config.toml
n_layer = 12
d_model = 128
n_head = 4
n_kv_head = 4
head_dim = 32
d_mlp = 512
vocab_size = 1477
activation = "tanh_gelu"
norm = "layernorm"
norm_place = "pre"
norm_eps = 1e-05
positions = "learned"
qk_norm = false
attn_scale = 0.177
bias = "all"
tie_embeddings = false
parallel_block = false
init = "normal"
init_std_qkv = 0.0442
init_std_o = 0.00903
init_std_up = 0.0442
init_std_down = 0.00903
optimizer = "soap_variant"
lr = 0.00792
beta1 = 0.95
beta2 = 0.99
weight_decay = 0.092
lr_head = 0.00737
grad_clip = 1.0
warmup_steps = 200
schedule = "wsd"
decay_fraction = 0.341
decay_shape = "linear"
final_lr_fraction = 0.0
batch_tokens = 32768
seq_len = 768
doc_mask = true
z_loss = 1e-05
train_tokens = 104200000
steps = 3180
dataset = "wikipedia_en"
Each number is 500 + 50 x the weight over the matrix's rms, rounded and kept within 0 to 999. Layers, rows and columns count from 0. Numbers have three digits each.

# layer 3 MLP down (transposed), 512x128, rms 0.219, rows 82-136, columns 0-127
467489458488623470458484513417464514604447496454566504559532417547518535483547503493505430497448561523432515511531542509498603552570472438413514590505472392622553438467554543460499522445562554555532525428470471579388460434453495462477565452483494587508529522461577541384433524612536575465497565478460585467553540536514404540561466486399484431568513497469599478449524519549471474468514
495453516546449465433542560555500514465451520505473442491438486529541538528459563466438484549573387523499511519559450460501480584626491498486488511562480517589475423475519508505564404525543570541519456570556541488446435553566559367520341514546487414519495483487566586476519536467444519542495620529494503471512562505574555466559486528461469485485503440490490474531474553517483486463452
548474499493495464449410533440476498468498480403445396376537645583500531426501575509456452457568544547453400557473539517433620411459512537520476411448482522492486458569501463578544410511440552521593581466534540459504419520371537464449515412467587553445490553507570473601500489486455406583513469528560420523496548557490559490526561500561483509532473470443463550513543374513557563455485
553372587580506449460610542441509595518469601537551431571503545548437471538462484458448454509584410553542573553482486512546482520433515491461509493498572514559509526481436510535491631550493467492520535479462517510499513600522521503488432506493504482487526479489533503483518448411434440529489471510479551492487508549523526453533543532434442522515507421513463443515395426516551549546424
462515513478531471541478504523457417461498502553439483453466474540457457590535500591466511410524538486510514511486537469463470478481535507559364617527425499453516516483573520553464435491474479467546455439497537452547435447472441453531480452534417469518444500469507435492471454483498579479444533547461515467581531410569421440572559466546502414530486459456555539502544527503486464511505
513519539509560500457539438466499485551492445400489518601345494423524554403477522435543440475382462535515489510439433530457548468561471525585550511385445428440390480564435495550548545536552476517442366459501646614539491502522455380571497628514542532536478437501518494520445568617557489441529429378454601550375458508591527455428559528583556656488477427559480469566443563535437525631599
568510467614547485471502525506477527545457533417496490483545536529553518553505522504479499542503500535446471533556532512443510518461459482495490592517512523534480500451502590489481442475558551511437440587525563494579490505461389452486474510522487509503499518485490489550442528515478488480387559540505498501524506504524452438598537436548529553536532507498498497499447493553503513572524
491521468448462438539451435463466460442501428528492543549485515479519459456504440504544538426534525494537492548566456433487400460497523550513421478454485568434521536524509486498483470466580544490523447510524582556488440456509456488499593478475494456482550463536486522478471530447500526400551528528526480382532521497464518507499477539498477524523506435544541512488432550495496508542528
485653482544523446492521466504362502556527509419530539552528458581506428444572526575456465588512427512547450508409521496444457604480481412568487525560447460580574547464466524441477459466596589549471465500485559489546369391445527471551530451485514478445502497495478481517585406512579592435470463414522514519491516419486577543488533492465457533505497506429523540533438529499451512493488
520482553506512524467520442489518554472435482489499522516533516556548532496551528535561466546542445594466430484591479453489538514462435458566471535445477518461557587445462502467549454450469478484539436418572530486446520475530462477555479503514584446454540532509519499466482574440511424443430477498481511445491528492557497479547605452472503470542520540468547513541475479517545447532458
570508470504545611493481572356414403407484438598496497512451641490530413342566478447580447481510516501525466534452400427569415579468557409432404443355497388470498472480415504496503506505628510623493376581553444313501495467560454517505399359413422506390539525492570644522609479487544683453315394421466498476588491592491475522596427480512552470562484475592543466494482542525586581373459
580587600488508502440493441477500485460574548544542433522544517523370496543488562495475547543576430462546525471464458427585522415485597461541427558482440563485375503553452444515490480508470514546524426536459477531428578541460448487442519496504586588562498578541586470526546603446383440517497438531545495511476426562493486553507481523429477503477596552490509530512493417517463506528480
608407561584455544469459538480487566498535489452547456525497569625616580451388463522440483538439570474523552522493391561547571475564453444454526524473575484575556564553386539542423505535510563541525510629587529535471535588465543518468431487470506534557431384559592524457485531464523439501474525566504489451514482446405488429514532520510456480554539543521466442511578432537414435462541
532529546517453483516515548374532522506534502537493499457540590447502457522576461524485500502472416472500505562532460435492484519434526536527436490488503431570542503536427439514484452509500530549475469371462479508491480505454482481506496480483444596436426472484460461477508498458618499528418532493469512447553486496540465452489516614483550452522463501562519531509522492575489470510610
450486510519531496514526504411549441514516523503539446531527518472587440631514585439401521510527425501499322633486519608526599516430488529491523417473449486469550460533520555514539511467544507535572415561501461505513460468534427429510434488508498471420437556496504479542512555471488453585510563399586550433495406459535480455427478552474527653545493612487474387512410501482450597545534
469506541485530521407552503501501547441533526509455465521492579440532438428487470483464426561509462564432495472550474459559481452497531557519551516459473490480516510471521540480545526496495480487519503524454506476510537528537503507464548597488516557458563530546544476373497498552559503410544475518518524537516514588466514473549528555454526493516425554521491430526456506495508459524490
491568621454487492565545514507496427529461415489564523411581496433562473476493518490498422530422509577442528494432509603526477514422484436369487521421452484488503551485494436498465427462513537535460432505497498466410450562437497490491525542443490550539445399499472475462471574486484385523563443584517457472473478499446499517534411619496463528561530472419474530489529534505400559469432
573556571572509518447592524531511470526496509486415495544508536524473442430504440436507459447443483588488498486437469561501518503615511566501550387515608474601553479405451394574492482501475406586460506488575505515455463440419471433536474462478464455513450424487484573447436524577469561448468437466470636455454474559484446533489464456414496418496463534527525494447531523542460464532470
473383471611467446584452534486494560537508442441578448514440501463536425453475551444477618442596476529489456422583519586540472540611567506448544346464403543596392523487506530466461478422583508544518488579463524535447484508424407445569396556528513510519485507460521510478474536538537517472513463464513567508493479502478435549457429519474505495516518484509517472532427515494473433463464
362488511539568505448434476531478487493508476503549568427460521433505544427446509483520509458631512511528475472531513523589522456478462494556466504475503484509521433509528492589493476476509462515506420526489580523510502472540491511566568480464468501541473477530478496484499500428582448510506513535535516483526467494435558510480537468567523536532515478555534490554538566561475501452453
552553459401495539497495521516471566500556528355451475422432494512543518607591503538482526570550585422484463517525513517430558459488479464473429577457509499434460474530546538471504527509493497457472443465475530486582561559443551491418578571485460493491536480478415574551479515465388526589547509543460411527476529455491508557405499556499517361512604501545406484615463528501428536604482
515497573486441519427486429418495468472519536479499486522512440538461433509498486520452441502477568525510507561386519469449498444520536448445466419522565528441549490505527535478562570472531562581565388629531467555507572548469459540476459452399514516430518422521472444396512503464575487449463466523457468602432495483497444523475533499505546537480474508526507481566462508495528441556512
434545467527490520503528491668474405474477544493505475568493432475500536475544512483497494508548555433468466492558542566499473489563525462562492448534500582518501466543560611606487517398434522446504545506589498522478575474470549521459390429586490504586481544516440512411544510463490542498534436508527522565519523477485559545537468472469514455519507481438471412471431510538465476469457
548449519555525511552669457425530451541472547554651322504542493500532511625475470437438469461552584436506380537550497496432578435526468537424382448503527449437480594639514471547603533530495520579553435446508472545511423544546362526464515404466410555420531510556465518609590434532491448616451502587507436480487528527459439517465536511427463446496494512511530485479471444523577574549486
401493485555470539578410450447503513521547490530551550439502523422508543545552489508476424444397596540578509429524469430551492535422461494449378537517493447518466524578594551493449522446462516507392537514472511520546495493557524416603604549457531472437496497489462398473513472515545537488627535552444536488569431500460499509513448559492495417432461529562590405504426520422489447471515
509536506513434478447504548393481537496522458503530595607551610462482484571407404473603416586500582418403503490351572500523524399560535511497621482507537477554582501517456553502469500574513510457549567526489522486499549540554512558567500512443444516531477480532433526473628539470629499438406483465627516544447586493462466424599527464511502453426649498459443561511493523481506320459467
486537458483508516417487527574504472468480624527539499539518502442494501526475464543549490466485547519570575495454531461460445409497507471469531622498495510437573655538486444510507443477498436532557447498456496540484545498473482438516523548468525448512449497569440519505561481572575455498537489555548531466600550382447510502528612528477517399531439462439450449505490510465497444537548
480594596443558474558392501489552487381544320392401595456561460475517486500496440500549625527575616550556515535483487551397466386485513490368482531585565407492524489555336577542562538518390498442606576507561429540457607500502477451496540585539472548497575519622531521510475535577445540377455520521555395427440509529533575453446432431440434550519610491410516456516454456600436495526512
442498494492462495492443533506440449477477476524563435508543582598472485508440481626538537382505559498543438475444415540521448526475541415446400568462502487553562441481566537511557554553529531546511540466468552516571483565582512501456520479539534454469534474560549465538617493558421452562476554518538441571464491488470524521486540494543372455573547508477570493520447568466468457511514
582505587559544435546479499487536466426453549392513496496477597532492543494547476522610486468434503511469534431582482535513555487433486499507591552545492516446495410500528468514525515522414421509469590434409527457491557341441505487541519491473537518468504501479548483530415522476478527451467586527558503519550458506489533485572474522506518418435565469507428550500489561544452509510553
517446444616485399446497447501590500562495530552644508432591426509542508507471437393437508548510552469482470436479489565498518532486524450565538486497543462416539487534527486497567474479523466499361462586473449544395544624537444474579466536485549460513476515444528475423508475499500516537573509504502570492494503415508561483444449473474470537474461487524464526506548549489476530479505
479493384462525562527523483608462529474523492502505453457566487554513541472455481450481562474507546497504490485489513471454431515430497565513468489551474549433423408469529523599638531617561466522567491510581431543507505512408431568503487544416469496572447483439459447585447480579505490478526514499572457457511584529507626542517438482546534433484553448548530497500503484512425610636545
423471463485516517446467510487479572510500537561596551483540538579504561544502507485507491513432430559522433538595482539532485480478519531547469466502446597511464590493553395472469560457540595556381483462541535576480463507425517442521471547482534515496460425415422527640493524448545536512456558467432556545506509424497452510451603546474610587525600599577567495542463528499464535448530
620528421540467550510563551521611622603440435509507576516543581573498480481477466554476499456516495419393523542464467442465530456497517542483485567432436454571500532460561463460562482488525491470471468553522548503521489519485450527456460446508499503504514516442467475433465479478467486549480509486461519531464484491433535514428592455446447560449497469480418422517572500514410500399452
470408460452514503515614543609496487505597397554455494503488546507593515521440458513540526503508556477490419498450474548460473559457587531370604471561441569452497436557465545469506485597547553530491499476526479452511484526511558566498452573459410532524437441476493422472497418451548566511487594520539467455536566488551584456516484507493509481502551523598537415531517580513430530488457
461508547472471506507539511516546507476486463418487488491477581536476453570502571541383494469406481567496562496471511465554503441458531541432522474504531557468530437547470518450469466489498454461496559516501528500461452481496400461481456529506541558445509470506507487548447501543534475522480547472563530461562515467486500524445497599490476462529506488510506459522478617533470548457485
415442608480459481517449473496534488525461560449530497519461536580553460562499505468531484597518406446497385594573443420423528396446529574672512502464410545585491484575464467455700440417512505494503530531515498553507496534475541503590415525574556426477485480559427520439648558450503398583456488520421553442463495497509526484538449393486543664591472614517454576531503490562485488540424
474504478527548513530457527462516513483462522570530398535476568522486589520429584514555490444405518447548512571454471529497479487533555428476535547469533528467383562529440530524459560418526430571359480565462449595486499508500581449532494443598606546478487584414685451400604484516447534465475455478435608519453385556664574455574551439484427558422380610500362537519514607455617536533548
556519503410547419432503585515441576495413513575455423475520572481545490514552552527518464497463480492514502563514441497528467438453577512507539443492460488484534549531454578530539529471535507546554541516491403521476473497513410513433470491500466475400440523514511465525438450474504509498466495456573420455532551448491547546511375513489559464577475505505486444478559546501463502551561
521505483589460562462470492499475494480594534520513591439541458567507582440443493454604494487447561552490495639451470533495524514559495507541503484490438410547518498521551531497404425502432511518535519460470539552522507467500538529511552549508517531507499508538485521427489495557574568475561553520485572445495465538487520412401506519485492537547496559511516512464501477579526473479517
525441469456543474504567455541424481665559492543504498479527430469476422445514465512419522493518506408478450497520503538567501503527518569488417428483285569552522483510492512510591480518418369506536462499407484524561479492436424456368445347489501589502510505451410610465498496437498582487495465513544594555551450609548448536553550461481490533485546404477367505470492478532531521452492
496492543487459455500599539394540545501501508553466498520613526563518529505492517527497469487455464561533470535463511515500515525485516526589487502485491526537467464543464490498533433553481460507500510527520466467494501588462497454444493501430439507479453505542476494479381505554528530515501558506538546499489533522521516597469531566496498522494494483507535522522492484500541534443453
515461593491485423509461493456523507451580456483474440396480619464510492470515472583406518527464524409457504551493466532544521414463508548524498492450501500455590532530554486395515490469516537451445566509453434473523476576548541533407520568465540483422557334462447434473481470430540355491502521482448452502526497495528474403484439604495494506585515484504514552498517555511537485444522
493577464496477508493552501484452405507454496553549461576601466562496509519553487544528502517483553433480487539459532431458463463477490418520439481426426470484553510506457412500445541510483508516519502471534552559566508509419492437565510484533466468400488580449501427529507533475512487455531564532509501524400476351509467511511500504483529459509575576453470498457455507500479585493527
528513585459470485494455509334502517442514461470508525495439556439527450502527479516502570501565515472528598566526537502525468610468503411542554474507480477569425516533490483517418482470473534466513561437576561540413470465560436427529516506496414452476539468553533448510428503522479539532428533568567475548497553533570512505438477574542497449503488585475526507510552521477462509562480
454496588490414416417511513423498569526463509574464538519411520537445479411510498491539507407588503457573532492545504448549528502526577506550485478524502493527453433487610544531495448497499589387542532484526515456417559432500541489559483462544471517519543647603491498514544519487487534438486621530486484580487516516496512639563505567501564533432363480427501493512557473491428501430583
516580449565578423539461588450417487447569539604515505519515671381413514503615548458532572508429540516534482554503478480494501539511486515426580387537544495587562511516561425454549526494500450522488512515519516553504468471589473505569508492440498554491440420497434494511424562514546496454455483508484486514503544488450471482479482566428500499514497592578516512498526482464510558556549
531562460561484441484511539588506524349546473436492501506491440523541527393546439493454467481555510453535550516454510532427529530472493409512498503395573443427481453560401544524503492553333438514539544583475433490500485523483475511491440466559499545530559532506559502440586414566503502564547409579526513559466523541643499540552512540444482448610429475547468556427547486430464512590442
494467497473491492417595522505528597434468499528471371570392452469484534523444613554507529600486420534432550581464452526461468490497516578435554489543510511476484447512376586491400496479524509483528518586551460506390539505421455463459433529562477505472475405535542446544494503439418456521517503562524510404476521592438504457442533513486481551479543493506417489485527445501368558536520
575465505510444458532486505417453441625517515536443480455533587487473460401401532524569533519449467426532496522527570539531590511500531494471533581463433518508488476540511483494463478492478541481477477351461499535446515553486577524463509527543545565511511461611472468448473522547467405489498496550417423532484550518420509488528430513552495511524431520461486532594601470508507565502550
541509525482466509495513531457469484482553468516492470547528549528508529467505499556478501484512487499559502553493505532513476497491489473516528509478496515459513530503481519501525492483473470481478435492509491502473550501529518483461485488547481508504513458484516514480503463522515517495471499550505554511537425537517504542537498477521501551463581463478487545484506509463509466511485
531493433461507462469524539493526530526501405490567583509555552469483517557457478541510592499544464544475510548457480469538536453431514543436462448444422477466528500482561497474539527503513587565506455513499495425465440442518420556512569548508438536528493455497558505529465537499434484499485514480470426469425454495459520431507520497479515581527521504544599588548539509502480484437527
546475458422494487487522463485444483501555509467499460524498522526468617522473546504463508575490481449520496493470513478441515433559597460553443540496527488510485469484521476519542454509507449572477601511557516476437475550452541472466425423574506510490531444636551519424394498479538518524487526505524604503502467500534490605527512552492453505429503486474491545509574524481491530513521
467497446455429437526547482520503562557503525509511532554504403469506446566555555457444570556446624434515434529558509450513562501416495518541454431498479501453550592484483532496533514461429537464496384463501544500548381443505461548432563497436537548520558471530481517512517545506422449543611486503465436504421423443522483513473585529568511535538544495505412592563639573520521518439509
469497551526410459496319521590405496543530620447434461481427548527486499594489519411486553470469424541552472526429639503532476525459514546529534356473638554441448485462457533520546499558460521459370459471437540439463518476557383628448490506580547534487571540647478604518527492492452596468552440461501451525349531487470389583536497440564558459600514322500524521562500491399503578380486
# layer 3 MLP up, 512x128, rms 0.274, rows 83-136, columns 0-127
549479538557482450545482462497439537514521518524422513428502385467578524487497478473514360479495451515469515511459444525507570475426536551520513518472496497513483544502537539520496518518479484454519525480556532578601540531457506560532423532567497455546511509580518518471456482515586479444498421554393551474464520447405471576503473439459537489515531472626526567506463395541473483447423
443553510521472405456561480475514436532524476517466480396448533409463475439522497446545414500440558535526549509495569522525482504565501509388449535436451492492508459519538534513529476515582484475580516467487485539446520485464532442540514450580582452486493553479575573498472475497437610474433490473454530530550507533558397454550492512502478518551444530471486583425470399574510468488475
570512412479506642534455522529461541491480502505502528459534501486472539399466552442480436492430499480479509490427527562456507489590561397465565500493587536382558472581604554496524407491553463538602448541448542444470479536522400435487594574464488469474322497604510591589484423480518536536481521500462454441501471595481467501548581438416480541464510470523520444397547439454533545467496
472451502430496550550476458476531574503522630437550501533465463443530453424478471508489540468542479514448498491504509516430472501493487403426605469480513523441495552553475493533522527466494483444452552481516503516510599480448551508559396529522520500550483440468526524541465517521460519522487462507546520523476613493488631519473398543520495489468440542539508440480519440559470507528443
443515509575394533477485427451507492479584532498486488483496468439526538472390486564525562502445543440453510529477556505505497500437513464430431530480462436613501526421507523386493402562485564534558421541547461555467464595505518587526459567525459507560493437513647609573509520566426612450449445480504488536450518504449552498484484560362505452549550658417477502530377404463424459545548
433486529423436533511478474538431563488548562436498487489524445511496497567556522532548467521507564528503483499524528463461524466585467472474580504474497576493541494579535456463383507427463522547518380527511575461544511542455468579491483540484493457595425455559427458402463497510531450498482514479518533496552459474445506461415564461447496474489506554466390607547595420497550445517445
468511548551415542521536469443508428524510526454433529404457501625461506468491467566561479481540530478603422468454546522556555463539564484479490534543537583525425398530584526555487433481526567402465446473503482515471502538511532498509447452532468583465419532475439526529514455496495486489484595536534506497460412433498513535528520541534479466468573467469464486529489532512527428539537
546468497528568498507498530558545499486497451483525448503520503483565519454409419461536486429504524494522531558428470553549536483516491380502434455513456469461526482482577464534561504491548486504396544572507509537529498584448535448467471621554513371494467520476543475527350516450540493529457564565517427557507530582510451522505534502424504639492481508478497520518553443511557524381436
460481519484499583468507551513498573578464463543451618516644553482462484450555511549578460507541458545467485425530527505512453477542453370487511568465520515439479491466464535511455547499416435583539447452502496388557521519497454523416481419507393534529560510526454438435476555457501493483496430518522478465493475594540502531434578497429415450514402458485531578450547575506602571472506
454536422497473626431541571457536561548499449555511464612459474568540326560453504552543493512504586544512506490499534463506462558417508471528435588461528474536547510512491444492487544355526465735394533582425571361532513473418442478553479434561431361462561515426502574414603565448473485507492498595534515441460442496473455583556507593475527506474529573650492414524403451490480534439418
528524479476501473446505521535559506417381517519428516533440570538550474498573467456530534496566527488557558463502495518481505528506476535550471564551414451574577457474449517504567459537565547474443570544472430471489510444436516516585424535459509467541538518515545499395501459595457508496499531414422539485517572474449413524460449482501454582537486500516544530438520529514525470468443
434627436459433571587527560478502406403466422509551491551516369589411542412439599554400567409587548558503532453448489516492462489550589425478449498506510480512480461536482482594477465448528524565561574612449472475438524447493400510488567604513560507482448507531478515502517468488504584540537580498542468575542561600553493489486503464390523456418371452510486514483570431590525368501569
447466524502451489495544511447480471550465537476501474442476524479480484444492493493510485380502465460539508550534460467469484483508515479584529469509494430499476480404458486514479525494441519450460562504513521478476503528480517599498560550448535523558517522518494575543483515507512558489460515506559535579458503415519496541574518496466475521489491564525479482531517461549531521545495
569506473473428439516551465480582507506539574465513500550495469507575522484534501444474483524479448508484523398517533491517453504495479420450486568514495478449488522548453527583498466520456482510510396442488538514526498552432509499457473551409470475539534594460546507464418446487406572512563392518433500488557526532479545518635451406599536560560422510437479474517509561441443546474432
504547472403368561526507529477522576440480477463472532552514471512502470473504602465478580498535461562560458484505495552473495518492459544527544517519597529590520571523513495497498529538469487514429518551505505569503501475485503445612444426504503419559443540489416395521495486490423545558486492495438568420520470561451522492526517482552570445477501461472462461398506512488449459493431
576534502518490463559505557426525469488476459513584466520592499489473467521552509563569489449487495545419434495412524481437437502559486481397480439563512529530489370488490473548463520499426483538501543520501626553448543528445439509512509619505475513531458484532473528474488497455539552509528519519570450520516489431504514535534566579376513491505525524625491607423507480479506495500536
595434515464533572512428460480495529503444453662511540470489459511530432490453415420528517557497503560479511520522525564521509505503510446470491540489493543551615495480506419469484338526413499481481566412531447414510506559471512602528478437479501612430535514453492533487439457487468477524526403579400514533505500530460517580455506470541460526475526488597555469502532559481529611491527
510402469495503521569518528376477507448451486508554469496517494472516535495535478482476518485491452496513565455454556504500529472511443516499491466607557491499505507421445462500475473498447470483490484525515535523453492541343520507432467485447537565495439573541427578484476497502470563567475481509396468481517508497505586529462541525527322460527547462563472532488483547506404575498527
561482550507400535535447500504549542447447505609520438526519551459511462538463498468453490503415481580482521599448524450439535564444480498450455542488539427490482489487459522488456483531472494532527546471519535498478476489415511494433467548514516494470574510536467579513513497497504495480506509479586500484495525549536494517575475602487472504483432544446487444446520502562530428584464
519504509588414509499564487459517612530636557522543463512479470515534489525473444610494548418465615563469574477500602507447465584611393541378544577457459459579450527583511522578459486443508465469544592426542512492450538424483480529517420530551463487502500447494555494445532449544494518492420416509543539453425492470498483495500449491417426530532438479548420478520465505494488525525446
557550449545455493515535543454503533489462494493423478504520466551473503499462438438456427481513529532476478619482467499530567460511492479489364509493535458569543427569509525538463394615570495449522479538458508482529448520507447543529529470538502480447460517464545461503397543479552537572462522483439472534564494605548549505499442516530461492492544485551515537370518517461448509492624
532497533606378474563457528554518534525465553492459437455416457529470489573483528448543583453521478561544455517555503498522562547492503482597513568437409491555495537500468456480430465528420525489508533507526474490409546511441481535477479438480513548429545491472522515462513451436532593493459496573503511540457558464523506543635491550485546449499458432494488466431557494473554481528457
430603401510438580507533481416456398439402519497491441549530501488423504579446500420438474379502407427479513397491526533523571452591516441486526545475595482441472465542501467518472415516541581445624470435516451481613410571507434559558425488479520525527532492535505529576493475491574545634495563552552468496586522588600622410508578552489549515380390488541545463574528591439491407529576
523448515490528510488531537525591540422467532449489459423460468552467506515450518488457468498508467462522549436519513500399589463461447579508560489583480536533578480484463467449533576547445549443476499550527521397506530492535486518516481476556549471501538550476479580475500569503454464448387447385456596546472433420483503484519552447488493484460590428484432571648553527544520423540519
561417552510479531500387535562620499571439370509602545588625522440411506520396396505617410528410480551447464456464596537519485551600475531435487508460475479493562513506348480607417593459458380588502581522500438504581602486474510442492507430554451510487566435475471444584447491534594565438520462561569437513486526533488517482608440561497556496493583505572529500484505541489450444426437
515446505491464548531426489484513555513447533511504476466441471580483465577536377564454537485588498497482473533446554525506559507507588424485548526562457462495551491493476524536435441427474526525543483614470408426499391534541522479523519407512523507499424533556528399474431619413530367478561508480541592554440465557479522471502495476577562536489605525538564428512540436582569504578363
471439549526511431460462488544602507456515528564469572527478439577357517479532508458418434417514564525524498521475607527648596438641448394525532430518478577510501601574504476466491560499519562431550618574568494515457543505542384493555551542503563421473457615375493352469500532425555441489469462464419561568432398409578526414501520501510468472420581448575458372530432419515512291489532
459460514476580470493483561498540527513483596488491497544517529453433550391527572496538435470483443439523474503508521499466451516566452470524460533441474517535637405465561461541452559562522530530473423537522558532543486576480534500528479544567520514486531524520399457445547467437526546497537471536468510496491542471505445440463449536559410494503527569573371434537516536492483504470398
545549446498523450479477513530558634425455509540540488485473512502485427460456495482572453515551542568441540478446512530494436498478503475492549452410533473635479544357407425465515459554501486475534533584528504472617513430426395466473514513564437443545515482503559499500488489529517474402525427506578482539504507511493503490459558528492516576545413480536487493520426522510502478498457
565524524490440534475400529503529507474410508453532539436461502471518520551411424505588471554524507457582429542405569542525474510477611469485445474516546495514431530531491559576475453544474495465478479447574482466574513506491521518449492487544480338459522595569508421579452413449483512495515404491481550511457511492515591466488514467579512594629493600492474550505511409531544489554493
524461547518494408455490428539594496472487467484456509529441434481478570496577553515580551509489532503459501485536432480536540542534531506504576565491461494430543541431480524540473460528511592414476475538544393428527587511485527436504515510500500469537412528511549462413568487523493437499492501484413561503478494458520468564556515543489482580501485344592532533486466435520527435446373
477542461447472624544547629462501524517609440387566555591487496535467531502334532519545516434508522539505596549490474575450559478507532582458459571481438513504565562415494454480515396479508438511489487473539446467574476534464485402458512480423480423489480531458489557499454370567436584393511502582463562492626504584576499397466483486518450458569513540469501449484463466460491616468433
506546503442483540455438465368528455518525448396581465568480582559520532541546525616570497590599523411553456481434563545561499475497488539488471549455507560540501470514380546517481567475536560437498494486530402524447417517501483482526455554475521606541522513392566513524484528558509591467471458535462491439424507442422451530522539450522515530482422499568498476496488665491515486634490
594529484588521475484433473507466370548477524473479463471540509483495621530537472457540507511548531509518458458483540502484569432497566460518446489600544413578542570422423536524467519530522511456439510501642609492493558479471448565547574520544545425548438485541487563472691521530518444422436457405484511584502430471456490502477536455506469618527531455547545482540463464512527438534495
558514430461532451439539479537466536546469498461476471562447521445474496416547529465571515459540427530490448441531492486472494508589464483438516557487513549499528553450410457496639468474466505442515437504474515478469480578416586509472451493502389453568510636538501495425472515503418543543539479497541586478547503544488466482539491563557597511548533525481466469464468498563548541519501
562574460550407532489453491446515464401489559583470532561544543489460600465508545562458497558474633445529521444509518458501482505598482440527516452485474568520484424407483542492346512594539537486524487459406556506545540595534476547585461601402457538540536465498468499448602541508537464442517354492539551530553598511491487403545493607487444471473579429533574555497485444466552480526546
484528434570563637532443617441471480432503589491522431594523459509427458494441656465467520378479457591516474448479498511572459594504497419504464554477527486579459553481463417496459518523546459545443563653529568412483511469518475441395564367567588506578390591562572540464562485484409488506507475451599453585590533568442578533517552491511477553465390461472391603449435425493500488442452
508530523571495599447500493514549535541546456569555475523496430556474512536470511455454481510507456560512462481498496485463566515490458535495352524454518525509499537555535427517496442461504492490477406473480504425495471563436504494481476472545450447533550530414421441390460521504453450463549543503497435568462522568527549519481519637526472452498488577494525537606510413487508584535498
478476408465359543506574485478613522502417476450437438475500513580366551545431463457532511456523551418492474498457645505422522471532494509549419521528587503580462441515512487584432524513411627496498601462516580489567513503511460442501482515585440547443397516463507533456581534441488484608475537494547489514441394521551482534505508533405497460438562625556547496386498479536549436367540
474597502443499445424531555399531329524436495475517377581532568667445491634528475432487495495517522542552495530420514558585494460502589508527480376576476523509544547479426452517556521505453666461479616494570402485587437467445446657431441411523436520383492464449456539493540453537565446454467404505434506463490495474545435466428450520516539522610498538505519472513468600482552481548459
529505495454478471500552539426539519498558489522463489466518458511480503493464567532517496480519453520437498532473559494501547517474584533477488506506452512502507546508429491506471448551483542473504526533522468464439460501496425505499520392512473497561462493511502474478526412506485520503464487485503478435493537504494566486491501425540507566503526539460460493573488470486534435439434
380472528549434421503529583495560482433486455592426524548560525554475459374467539535568522486486416538548435560505462492485429545521536427452484529555450509469480465437525452568500481482476440553433561517487494523477489453514542529518497533497463495529533397488395593529499485521493583377460441446563572480522475462480571588470506531540505501525422490514478522495440492515538445566506
493514501558475522563502552503520466536452411568529544507487532426441534453487484514617515568568504420481447576437464492435484537485506426497509475510514496448450581459466490562567504483488467503504494479472446537560548549378428500480508526431500498497501431470491512512447534429535579544473412386535525530502495499442532525628499441496552489587430475540550476499542543586480494454489
477488460488442494520471462452577448558489579544470554456470425558569392447508486483453493533586540481504493543566434502452398507544498431533514533486461470513474530540542441390475509412539570420525466541502491475473518586550455448570533342441483459579532404450593456554453611464454574527519442490535594495498435593551500582476537411553481401460445428515469380494504500523576501465458
532509483547561497463583592417542470502559506586521492589533476493504545436455461585537423506566482485466614481497500483537606524489642531459381486472464468531519508466547475520415505508394580421466580532537475502469624503543535472490498419657498458442491526457566474479484545553466497446477501556553536450501542473506357573469502467495444424426504612422440585517560456565489521522476
494501406540480492543515591491494483423536482643585522561567508642433519550419443510474472512515462464416507497460513624493433434614474417526486495536423474496472519560421603561542513434485489613481376504398537550595424504358556524389560481494419446429526527426534461480480585605471534498484449497501501514492502496509585641539402287471567528455431363514481369446529448527492455554491
424483535547585500507510596456583495562445541408510473455488458443537369480592501514435514517677478538581488521530493601454529485591526456463363550590511387365490443519465517520580551585520451481496536421460475586452437551555422428603507431481599467569483443444553543377522472568519467554496517499531406512503467631511560511533441476538515518410440427551495540553549423529479489454389
517494466462518592568446528447529482443436470481452434477468459504513517434467546478502499459537496488457473450431513512419533586559629378541497501476574543507460567550535567504522473478585565554615551471492621490442470498504447482516538481542487543467338492443519542582525557463520456460525519597492451558456455533545492440484585523389625466387564491560473421486532429431566527486516
524530515495566507506560556536527396519452503516479517520504476449537495538492463496481442544513488514522572436507466510485488519568476438501487527496506505467523511482471481528459568491631555560481457550491544562485514441496506458526489465483452482526575484450573627549521513496563534480444468470475526455539469474516465459550491424431532517505492525518552537493427520480529452507522
527479544476491530504492517503535485496534515508432494492437455474524468510472470492574516423450488528506526488499503491479490517500504455450481537516553507546451536516491508503490569541497440549516528464472490464498472543490497551465522458556506487446513505477479518485471457485492521512406529488521470469500508492499545472568510544494492542526559515523464514546555469483535531510518
518517470506461458575502464474491506523485474539550517499559525528504465437499539551498480496516444519494469511462509510480505579491577394430526535423505527500518445472488553502480474526498512518518518462492495542521448436463503447529491527534533433541456523517528522521507484497502492501513543518513518471555509514546445586534542504481476505455483428489461478469569525510506429448497
507440485499461429510531526437537509512557560455525446555492467572453462474451417533602477534501460467500569517559512478539554475479499557448497521508489525521458503445421479550471507532452432469491487528452467534460413572464500524495455581521563569490485549460521468441467454577506514459467512502483507509447542533523549552586495547610490552511430516468566504607536560455478485534459
619494550520542509521434623482495501498523488496407476476509493490429503513520494506543513478513530507543523493429523503461447510561564488529536560449424478526512512519489550425507511494576493453452442514580469503523572430540519463518453412573509465450513466497530508525433511473557420347420420486568511471594497546484513430570510484508559463552449410566559463537534540515530505515474
434592603439496399540512602566620514501534566485501492566485457484496433495496469512577408510552448424502442568534508524475478547599565591505495528393510539354498509439360524517519471435524506503406430474357561479384531410495553442549538450619563480536536458527589545574544425481505586556497638524481496510396576600469490549528508409513501407490507521520424485486515413525507500478448